Weights of a small GPT-style language model, trained from scratch on English Wikipedia.
Size: 13 layers, width 128, 2 heads of 64, MLP 512 GELU, vocabulary 6739, 4.3M parameters.
Architecture: LayerNorm before each block, rotary positions, biases on query, key and value, untied embeddings, attention and MLP in parallel.
Training: 115M tokens, 3501 steps.
Each number is 500 + 40 x the weight over its row's rms, rounded and kept within 0 to 999. Layers, rows and columns count from 0. Numbers have three digits each. The size before them is the row's rms in percent of the matrix's.

# down: layer 8 MLP down (transposed), 512x128, rms 0.218, rows 437-511, columns 64-127
# up: layer 8 MLP up, 512x128, rms 0.141, rows 438-511, columns 64-127
down437 093:512499538563515473469523580501500542527472493544516559525469517523559559603554445524420541492514449493532507494453501551474517436528558481569560505485442472511556434531500497512568556446473431
up438 104:417532525549562485534490601484451490452487537517555525448453525555478535430501431480478553479491474472538509457506492463472463506448493537538479548519538527472513540509501503447504508563532495
down438 096:536486484488479502493495506481482514498501471568568532530537596502461460422463548473536525531564476469548464534503479492491513582496533575462599444520565550514466444493532547505527510485488476
up439 097:542503499543568518515462542502449449519542456463547557472496501481444492546496453491445513485564494510465464461470475482516513438505485549478459510437601507555531510541556485488524446480473464
down439 100:554459515574484488532470435441492504490425562493537556530561530486508508515455526516511525453493467488495471436520509581549510514512554509475521508485473465452496470510526466459547422512491485
up440 094:540585470515435504468499486546444485533596540482546556518465526535455509532577444526499491511531544537527551420523512449482436489508490517519462456393559538447510505494486410491438448547525501
down440 097:478581508534478465460481525482565478519530565569562549531509468510437522515512512473453519476467520515652543463527484564445451513590533540538524475507588496532459449509486554558474453501493510
up441 099:498492477499439514455518445515461492519591540517543467546541492496510484560454506526509518485464458545493516579505467537501415541550464516429478444465504539552481563465550484485514461448514517
down441 101:519516471423545473482413469502522460468440477517541520437490488512526505466507454498418507491523534534498512443445600573491514510509517479560489534436475523407501504472428496476510583563592470
up442 099:441529447522486492499493450518483569466455493496455590476495487518435439537506451506462514482488509479525411556513521551512533527446526535457576522560443532527496464433531511463421518504519537
down442 096:461516506484488526494501460519485531561523473460472479516492522420533504471556547491575479449541505520562476543539440455507556475543666505424488506457535506539519492505453504481497510617484498
up443 104:503443580524489436450493487496544472520441488554524487510629511473525542469501453505508489490485524455490485531526429498594520468513472501453509507558462502552433498518480575531480542508471557
down443 108:508552485381452519503470451458530485574493419552552519524539490502495548508404548510487479484506496524503467414421439437452463550451494488484498495475562514513477477512469531514548433510433481
up444 094:436462558516538468577514402494441520527460498509562500530470480425545536484504476510490526432501465425542526525495492505522457497473504485541467538514512519570543525416464467479473422472454525
down444 107:570552471536486476504437514474446404527452471448446520466492458499438495452442510534487501513452455529500530400511524438481565467472551532540488492485498489589533433544503496435494511502552450
up445 100:458523493513573414540474461416538468507521537470436492553518431465498468516494434549538510455480525433522443513508518536460492439463494514474530474548554487531496548550482545520541496514535564
down445 099:601505542537496513475457494515499524538508467506464506505441477491487455480449492476477519505501537492508574525490475567486429513466456392554506542490448436514560510462509466542542524497480536
up446 103:474529532562544509498448563436491502540561449529549540464493542488430497479538491467539454487514484501563511471510399431527507457502522523478472566487571451492503525493554548446455478490494531
down446 108:508487543569535466483475462471505475480585491467448520443485520425421511520457595460530474506487421463523464510458494475533443462556510491523571463476517501514527494468553463537481541514460501
up447 097:386512473489556461555480483443534504524480499481496538432442463445489574542540589464466459500558510482538531483497506550552435479527455471526418478521477494508530440544512548449477526456489568
down447 102:478471542576460524534513547529514504509514525497508532512484454414534495471572576486486531473554488466487526511468525439489526476412509581502530489397514506541490581516539546550526533474494469
up448 100:532507496488544476509496501460546491515651522485468504519540456470548588505497497536541548425497494542505541495490547490509550521514518437521529459466480461395468543509468517519511501481512462
down448 103:532365523514553520501469577495500514469433562570445514483533536521467488480459481567476525482535451488512515506451527541467491547541451505569510469482521477539534476564438494582458491475532540
up449 104:508521507480569525530475504468556550485530414444526494476550451588472458456473573456513508489448476533504523549500511486454576522499413494518536462528529553473481441546537532439510387501477526
down449 107:543523516513500598522489514527503485517482459471557479530420540529460486482550467506548492556526463446439415520437478453547413550503501476498478459484444458544486522482511428500464538535574534
up450 104:494450472429492457517517507564550457535447474476493461544527569517513493475519526460491502478498455543522454542486428453477475506463519539450573534536499516473561544524528592435501510485518448
down450 095:568480508601442509483505465535509551504484490492511521457472489526580533524482479547498471389477498517467494509488477489526468479560463488462546519538503504538559455463497477439430517546532511
up451 107:519491479481507548566491517615495532552480523479405506464511531486470492521522503512512459481506463516430457524485508531541511536449485551432496614444549548473483569521513532514400510527448496
down451 104:472456480441520526482466504496468515520467506508539450424549545511499499458517463500448408492443507501508448474564524451507519540478488482518430495551507519522440474464574519536503530412569465
up452 105:489522517494491516515389479503453543479507436428450477441513459514534563503501494457471515517559510533529470571460572511490477434559470508480461532484402509512476468482493565563513516516481531
down452 093:508509541535505436347552495513507451464527471468567499560494468544515439476467422533510577565533424539478495517530493477505466511462547533555511458501549480541541550491566511579510474488488533
up453 101:500444559585495528497460476589523472529492463423571430542564482559514424506544550557504531474528553447561486504503518480523526502471518501447573495501495499529429493496499508445459456533485529
down453 106:481508469466479421455518408506481526466486490519523449567495588484461513472481454569579543505549560444504501518380490555476441493543486520542474524460486479473513459505473564567519527537528501
up454 103:460469492495514478499420539459492500566524540438494476506407485571501455480504453541520547530509540494527462504488406459557478430476461527429444447485518487491499468524522598464507491536494477
down454 095:483482473418488536542454491490494563481445510518505443547497507501495533485473519518502463493514506456543473499424488475468529565451532456519488437553451567479555487460459495465583525492483445
up455 105:446473550483496497520473519491484518544531458477474506490524487508518447482444454493551575575536497544524521508387493465481477557452485444462429525474471453521485444573493562443469468462447496
down455 104:481509454446472431495495493471459481578525558515517435418496496481555531524449524559514598443489454526518477500617529498496523493563485532545552516536492521538504444530509484490493523480453493
up456 115:418437572492499456486492508564485482493547541546500511520574502559523496514462476469436465502535521597479463509511518517487456542481493460490508453541512593529498468482413490495504524497501478
down456 122:558548465524503539552502519497505581529540473455511487531544493478516510455462477556529482522490504472523514473507441510463502540534530498501468561442577473522463501531568490467500517534469486
up457 092:566512518481575429471501482510468494455529462497525521455471391479475469488433556456506515494437523497509481469589493443571477505566506490438490413476454458422488468498464498462565469481531492
down457 094:479481460484536489433523523414500510472512556541543519523465465483501427491554489543466492531549459512554504466396544537470505551556564524522451510558543517523494452510463477489535495533530533
up458 097:505477450443522457499495506531528479500461551550476573483538482469512542489478462537517581511497486507487545473473529464451449451531479538468484489507518532571474494452556492465499442463484461
down458 098:482469467436524564430498535521430526516505424541453480490493567497459562437491492474496443564508555471440519458541480513541491518514467479494479517543429481519520544476438550479457450487508477
up459 104:491489544491434490548410485518512561436546444502522474533491548485468420452566463492434473498555543476515543461545454499499534481524550487493440516444523539516496536581453510456500530518522495
down459 110:439492512500453494506469554527531580473569378460461429506516490471437501500474523511469513493547450472486508465531494483492580484558533464497466465456556462522446556482519558538513515483519470
up460 106:489494472421512467515583490484472506449515533499472408512520474449519409467504469424503511536437511547572548561471452470503448517547509493417457558470585526509476494477490536511499452487501485
down460 096:486498489506578476497548519528486536450539460487460527500516494498520547522431502548492577530484499519505577578498546576487516469507547539508460465481513521526542430481467449478505437514533537
up461 105:500535518448536597465510604500500522433506456447512513445533491481484517495480537400499494480517458494511472552486572506478501546504500444524534547540499457505523465495548557515493502513496468
down461 098:480478549495507485529501511461442502488507555489561500493506428505588526497420543470532474559411557584426475452537541497478570495576522565548518461524465515413494439492455538498610501513545474
up462 092:421537561558457512533552554483490448502510490454556458507493553471476487476511471483520522511463586539457551478506487448472536509468498545544409525548486485524511460499479514513495559531469498
down462 095:535543495479385497516482419489523549576476566494542465526499477473519484550516526502464494469524465517498487539500461503472500466520568433457496524534511530578577479442508514495467542468493478
up463 102:547489460593475468449534581539483410457450474511536461534525548503562515526501530495487527537501556545481493533494490566526388420494501472505521519459535592526460568508530527486449463481515553
down463 103:508528535553550432535453569481509482453492514470477472475424504565456516448465499472495470474555531549555553455500493503539519530518518482463506516422471489490454504488483518535473473447539544
up464 097:465476556486463463479596532457511453538390525494496517423494495484586561469410489456495501504539486499530501500487525519382515559488554513492529503549484425507508417506526478535452509521496505
down464 096:470491476476432503476547472462445525589486473595474514497496508470381427489450535506515513500546464490577454489513471533422542407498506496529439582480550454566508465460476560551496511498513517
up465 097:490492528487513465587485512448513446463553498449465416530496470530550459460467468475459501453456538474582479516449459506444539521466498548517436452468516461516419450462406491490545497533561565
down465 097:498469451535434510536452459536496504505536512597527478558515511467529458501483494480522474532556503475501561556470568430521468571513434508551466507539506485515506560513509482503464487534493492
up466 103:481489518493461599476506515510495484473511430469489528472492504395484497509471521504488512508452588489538566512473478497562516497478504461483451546607497486482474475518431481571527518470526540
down466 104:448467512624498514462547571541510516499502457481477546548463566441462441458494546481501492474496501509494529516468506477505499498452528475549512478433554497556486470441533516450548479353475554
up467 114:498501528619472485525505513516518489551554528461488505453524513449456508490501452472523499498524408460531461603546569623505446455436441592514462469508443477501439535551512537532587449507468569
down467 111:465501402463522473491501509478501526552475533465458459488474512533436511502535578466551479517526524523490414574488540440451531531580513483410446531523515541532513527550517449501458441502493531
up468 099:475478453482484481586521441503462473512465458432586538492470491530434525542476437540553448535466532520530558420502476512540519559428459442497477462566497494457475457474527468482513479535525562
down468 102:562536511462506462523537532397479483464477521470416464472468564437445440494516570498467457423577607456543519498439440532535500475526493480489529534441472529438490468532567474476482559472518467
up469 115:495514514451504489460414496526509486493474514511487561478578455495537421576556500542501471475486470452508528508507466479517480480478467477436464447473489499493506530478458480631490538492580448
down469 109:527453508425424515453495462447583494484509517515468506469451515503566505488537502523522561469526506548525473448482505487471426525522498454532515494553424479527473488453449490534419505526553534
up470 092:449498526552474554523488493514474519522455526490484540480481474511505502529467501510526500465599516428519499503465457523436598570473496540524445545505468488519529502508485462431535548472543507
down470 095:512465490482483478457442439444537529417450471529493484527491444538511533482484459521438496483541492452537530502506515569508542506430529599518494473487532496456421487419554497489366426504495458
up471 099:579577459516482486474456592533509482553545488517510489490549464465503472547528459578520502511488538530507481476502495526478503480461430586460525462543499505515500459474529441487567469441500484
down471 098:525492485470518441505455467470460528464492513521561553513520492572456525496472499459491494490519528586527456508498545477493481464597465449561497486522460564509503488491480509508463536467513513
up472 099:512450465406550536528541417512441508482464455498515499530507548453487491503565488458556550461457426529521447604510461492553510472492423497493464447530500490504470499472533629464459463536539562
down472 101:594549566562566403477531453544521487486471538492412538568534458558520526471477469441511504538486450473494452451489486455536499473528504501502530459540505477432523469531549491524520584436442537
up473 100:503490517535529508508512535493564548533468530457473503518504549487492483519481529550479498442448472530477584490454528489547467549525551518462476551478466504443511481481476401451476535421480492
down473 098:520480492512417419427471539438537500419521512481527512468497440474503550508462498452417493480548467531533490539487492452472456515446556522517462400563479461509491437528583481524506541522519494
up474 100:550492558502555489460574446499476441519465444500512497471553428398555539522491476445435530532505532526542474522516464491473481488539518527546517495558467537476427521523499434479462421500512489
down474 099:435514481500443480540451479518528520555477542505419526537426526538480470500539493531552460509519440448471474471472512471525579466524456471455492572475443481580563507510487527516520546481511548
up475 099:551509509503520478527508511496498498555529511445534547487482514453492558489551491487530441485593463480516481509461517430489431535529447533500512447510529534458504543484449490530543510479407520
down475 098:518498526523489481526506507486445507450479572545542452534490484551511478453475549529508518481484454520482576445509458572522541427464452471498478506452477465592512479439492514525426545442604511
up476 095:470499480516481476526510483557514566534410454416454477499484487475486494525593506469452506513508485443504500540464523470522580490512466548522521585528512459529560513411538533473431547471481455
down476 099:457520458519548534463536491511528520422489455564517487484576469536509494496536575434457479462549479503549447501516537459473481524535449477426571509527553512560456468574478486568534520447494520
up477 091:516475478441469452518488528497564519483538524457506504504513472461446497441464438531565520463541502469544485528551474576488560481520467455485423442488587540510471557458604507530442460498467566
down477 091:487536480488508435528411470501447521462542528543496505475473473529539524558431522454446458508463436548455482488530554534550518462473434435506545509541506536543478459578477549507504440470438520
up478 097:607492463495490499490537574532583510488436521504485492535527509517528507560448444449459443506454518474487521496492531620463516463492422464573453531521515486522538525477480446500467514398502468
down478 097:511507551460559490469453499476422470504527470494567508466534511556437409442466509431489570580518509494458545522468575466470460496530427473509464489419435469512500556525540516564497506533542536
up479 096:504506569475472616495506499544513432537473465479475572519600473454491462505506509495492430538443542516497509494482467497527532517513524512439506518508429503524539445484517490466499457440442496
down479 100:577488495458465508451539471512512505537522483497480505503460459513541480485480470441490545466490511484525529501475450507465425490441494458577512525525439556557477527529533487525407585608454474
up480 089:525512549512539529456499554486531497483472515510541513490559536470501491532449511458519534487564461464631474439529545550434561487470508479497476513476484489520618513434504511593506509483429587
down480 094:500502511448517479539539558509529439493520476493388517488466585421484492472514477512537540525468361534487499502495489536534526487581541536485528472426556566466478468496502474534515504527516411
up481 103:466444513528510518472519502484506509537429618547583561631495440449494472536522538499454508522454536419554525512483531527536468523507511490569484490501502498463494515527501455498522540511511494
down481 099:533446470443485421565515536505545521412507433528516396399444532512547560503518541509436473458482467501489464504534492478452519440535487530481470540475510492512514519493491522522475541455480482
up482 088:520537492560559492458508402532466531518486529474461489504529463513452534466441446404511491511506499502598491499532531558497521535461478501487453479445570481539502558521422527498536493551467607
down482 091:560460490552493482496504559511449489477526472477461461479526475474580527562467470476442528486530505505467560473523399450544532443546555544473462471516462486492458512523516487617426559524562542
up483 098:499513546539457488490522490478528467521466491480499497426459512439517500513460570475620515591437503526527513526448525521458429429568479543481508504558522470487535532496466482497490434556518519
down483 097:488557532512512495464573465518416568503503519498525478490519494465475490422590447505466472515568429547503567489488455523478506555443515523579504529539474510585477461477477505513471512470532456
up484 106:478542497525442505539483515529499490421491482488527532542475479515542470514462466421533506477501537457550501506490509512437532441441510527484514460452534383518419456505608556493488471429495525
down484 095:521524445493524539506480532459499496512478553532449414494536465493525429515545469509481490489481492516455466460501531448563518513521509422483507514474454538562515535474435498466498414482497510
up485 102:536570436558559505569545465547512489509469450489599525505559436552654443499495433486455460506552569496533422430510522531451535509513496554560486455529547499447542484466462483529490509505502501
down485 102:454443527451387479450434535488457571526504529544479493427434549462412558507502555512588452570556487537481493532539539477494579511485486491468520460494458562500428525540471520482491516493521518
up486 094:502501493513495533515475460463540512485482499480510590493556456518472482526541503517540519509504525523527396476512479498456497471471460474476520537562452485475562532469466536386498459565440560
down486 095:481533470509530451534484583479474531443495461465606444504477502528506481497543554480452485475539460482493427479522486456493491521406512552501444566464546435462487473475631575526497535483500498
up487 095:530613474483470481480459467499566483446525493480525482496528525512470505421433471416456527440485521459547571514547428457568504455513535481535506516514511509479438419451474516532493484455509459
down487 097:507445468527504502441469574454470472503501471504466567517454501451385490487506534481573501541474519496456458541489551456491463523414533554573512479535468493501501493465505467558514525419522516
up488 103:485584493456514496595452455547505480480463505497569480538578544502499500524428502451537462524413437521523560529546508547513544437526479444507567559430475487472463458464520457520501451499514421
down488 112:504515446472491504463503419474539490513573488478476494530513441540504506513397467462473476572511514496475474478508502476466444465611444421543532509483495474503542519548547488516468572430532503
up489 101:491499454533521534483469483550431542503477471545574485582488510467453470462473534396555504470535525471503457510504525458525464570487475526462480516534526464528455413452554439485444455503432416
down489 106:461518472470531546562471519522499473439493484503486458499492479485464468469577595502489475484532483511545480472505537438544542519511456560537503562586505478518479510465579475544516434506463508
up490 100:512463549520460426450460461510528494461449508470471544456539480471459506584555460605484405518483470588540491497546497539502504507501422532485475530445553505506477507480469540469490573512493593
down490 104:412474492521468541522532521496514446534542566550548558558464603534475551496485538445583535464496511519501466490481514465530608500473481481505550492612478443517461509539507566504547416526566512
up491 094:518541487537490548555459437477488531552420463525548493542469547486483517552470467588453454473449486501497493509487577472446492545514567549544471544492511503587481447480539525492424509426461495
down491 100:503450509494531485559496478508466534530602544490526558462496477553572582574540517486471550450515579536452569554523504437455491467572565500520456441517436510484483510492440503521509572449519491
up492 105:446528434503470555513457462457515609515515506487552512591538476461469483449518480505517467460487501453499492608524477550465502494516514492505493476445455524497520531558509569420488535486454525
down492 102:553542520498460545548505532573587520520494537519442470457490490453567472529490458497452565497539546493576509446479436574495492550543454491472474437509520458581467490525533458446521496564460455
up493 103:517481477524468493479456437552539427513521525563466507510511481455534514448487496462532470553518475533491534564499488517496579486498507512541419537515456557575535513452508514542461497556490488
down493 103:545531504438510533508511628482475462529512437478561457527592516555510526440500518466484543487474460479470490516517469548485461540545487479479643487507502497507533505511512473535513478462471483
up494 102:492566552488520446470485465537488533508563435543559455457508512486467477473492491501526510504481519420432536552463625467502568602472456486432535519592531492476500485521531479479451516461492580
down494 100:568502508500527464467530523495480478501570491470516460528542471478481543481542499508517394481502521531529596539520471460534503460521454555532416566434565520537497513541434550507538482437462547
up495 092:583558531505496520462433544509480465564470561470493548490556478446534501467502500507504493531491545491488476481494582493573447491502470498506523410554511544511508511535565473535488454396503535
down495 093:454455431510476464569474485455454511458590503492503494524534479509520474538482501509449484442505452507579487542551473550476568547533416516472506542456509448503464468547442537532545508585475510
up496 105:503464540460476489480532511503457524534531481492547517526450491478452461480594490476476416529448464543448487538552468500531502460457530547479570481486506500495518615567536473486492493530438607
down496 104:518509487408450456572554466548550550509561462607484472494434497450575505475564491484529565516548481548435500494543521488476529569530513516461550482585484524462509488501569488538489495508473450
up497 090:538500525554436545464499508481559509454503526454472481471554499483489536499495511610519456491453481461568547481496589466427416410554502504464540532429470518518456485580506489452491501510491449
down497 090:478484482479521528519464393525490540494459448485415420565456508577449535454471449435534551491451435484502450560517488509581547552543499550527451478500547480444527451548481466492495489494529480
up498 098:474478422542508453492537442486532498469505418406481467447448550463470501506478441503443521494480592582445457466532505550493498501443433447576528489500511429520564417508571542492502466469469567
down498 095:531468497512521471469570540441488531537499498545463482432410496492489457557539465484490522435456518489472506443413451525531560476619537489548534443481546515456502490487441511518447541511554501
up499 096:527529503558449566478442576513534488518546495526508448517508513497439515494497456438476506475501513545418510508507453501501524543530471549440508490603442505487517548575558515453476454598489584
down499 098:501499484431493425538521550498465486463546570530533548586576458567517454492498504482429540512432529594573529493491446479519514490452527535550505444532570516427496566482501535493456470432525469
up500 104:344526458516496454481525572460512548467530534472567545506454429504460513493477481512496561468533533514475531533476576614400467535569483478512464490504473485464531504490547510516520457506498434
down500 105:536449502509503528476520434462547506523481432510596497533429477490503546485559484519451455506473471569480565494448489550514499522466439509466461446481537428385498491516509460527505535527526461
up501 100:465481440464451441502483496464556522519467551477481544462528482468511530476477562469495533512510535519522542463538523520484478470467498477490444542569555555537489479560576483532498483553412546
down501 099:509489531464445575473429553554471540529496555508525471484522493549419448489448442539485487516555501484459478524492509447517452443546464501545526379518501541447502500451448470540463494470511499
up502 099:563543473501456480523489579549499463497430493460504580501534464528455532518465529519622515459516576527533521481586432494501385438471525538509550522450521468536512477501456503494500479489508557
down502 097:458498573528497465462541477528549467479495542454553533476512448521475489410556489500504480515542510513476531525567475495492456502365516522512485491505496504469482487535429501483533414437531498
up503 102:458503580603450474476506517524537510500549447450485529494531503508471444477495521481487490473483471527471520568551481463496535564486464476548423537506486511543492461482531562486510486424461538
down503 096:491521577508558506558487481539558498541488470502478543506524466481507580454566481534476505396441457566510533466509475562510497572508510496529465540508535508491481536416559528517447515474482498
up504 095:409512515498505537539450493498511528497517485497538482513464611504416500576532495507520432480546474450471416491467491501581511468501520466452481495468445518448504490562495426486402524511541474
down504 101:481488513493483496469477503539482565506533471545446481492503568517544561566497577527554471456522495474473529469599482512454490481535478385469455469533541505548506563494432452540509534532473457
up505 090:476546414551535505526484455489535542492470469491567550514544475493507427473427457469503576496509523395530463523516490531484571552487500524549585513459423479466527486474469496504510476491447502
down505 090:544456524414479491476471597539486468540531535491438501472442486526456571500500527513511462532513523550521560496424553486536571490499515523482457506525459575507494512513475538522444520481466478
up506 106:536514583474503486524445509552541557534509430501482502454491547461525462435527469518463436491409459496489562487516472530515538530527532514445549540482517499509443538507509563511446547517517535
down506 104:495524449539506501429566506468448518508541501579516543541503543433532477534423496431425567491495436478566518513423470516471517550564549470489539450544507492512507547467488529498540484496474555
up507 094:503439424525512565510517491525548499476517520491574514479483558477517505573541493479486463522565551514486481506483510510531426461495486511499536479559553481487511531476475551420568552558498519
down507 093:527484478507514434572534458522451476519500490550462449482480446544411488507405558502550532464465487466512522545406501509462558591499481501475553523584471488529531535492546442515573593518494504
up508 099:466577508490431427554533491469502479429485506453471532469528604508506512586547500488587535558471515527479433499557494543484508510553527462523481513510548523468488488523493454517570472565484510
down508 102:426497569520546498499518476537422564548464537491512435499498530489540448527544510487550535415520486477533560515482464501517487518503556534483470561545496484575579556496474528526426482517584485
up509 100:505461467526493526554537472513512537480531503491497469509416489521557548445498515526498523470539568558448444437590451452528511463533464537374491479471474502506474468592473527533531419450482494
down509 100:574507535474461510585587413476520490508451430609505509548505544557490531510476500513517526529527423550498536495472502516543545565504586550503471488465479479486455541455527540517522498561539474
up510 095:475507447480503535490372488519504523423518450517536466480524503529497559435552387532541457531539429475448499488478500472492450479492499462480449510481555476484565513560494411522445562522543502
down510 089:497447495482500438532521540494487506487475456515525417542472489464480419491482515501487474462519483414519453502499464496476508489453588498481449478527445510518528515495428566515471484508576499
up511 106:515466559550515473526523447439463497535521531530514421472511452476529528506519498585530456513459396520529504540479454514407485561555480484449461473568473496547505493489504502445514429485449533
down511 116:488576513484494520572477461543459519547488488477458591547521448451480498528491569535404473499479485461464487530473515590538534452479506501525522496446436523493496458461463468522462559466484485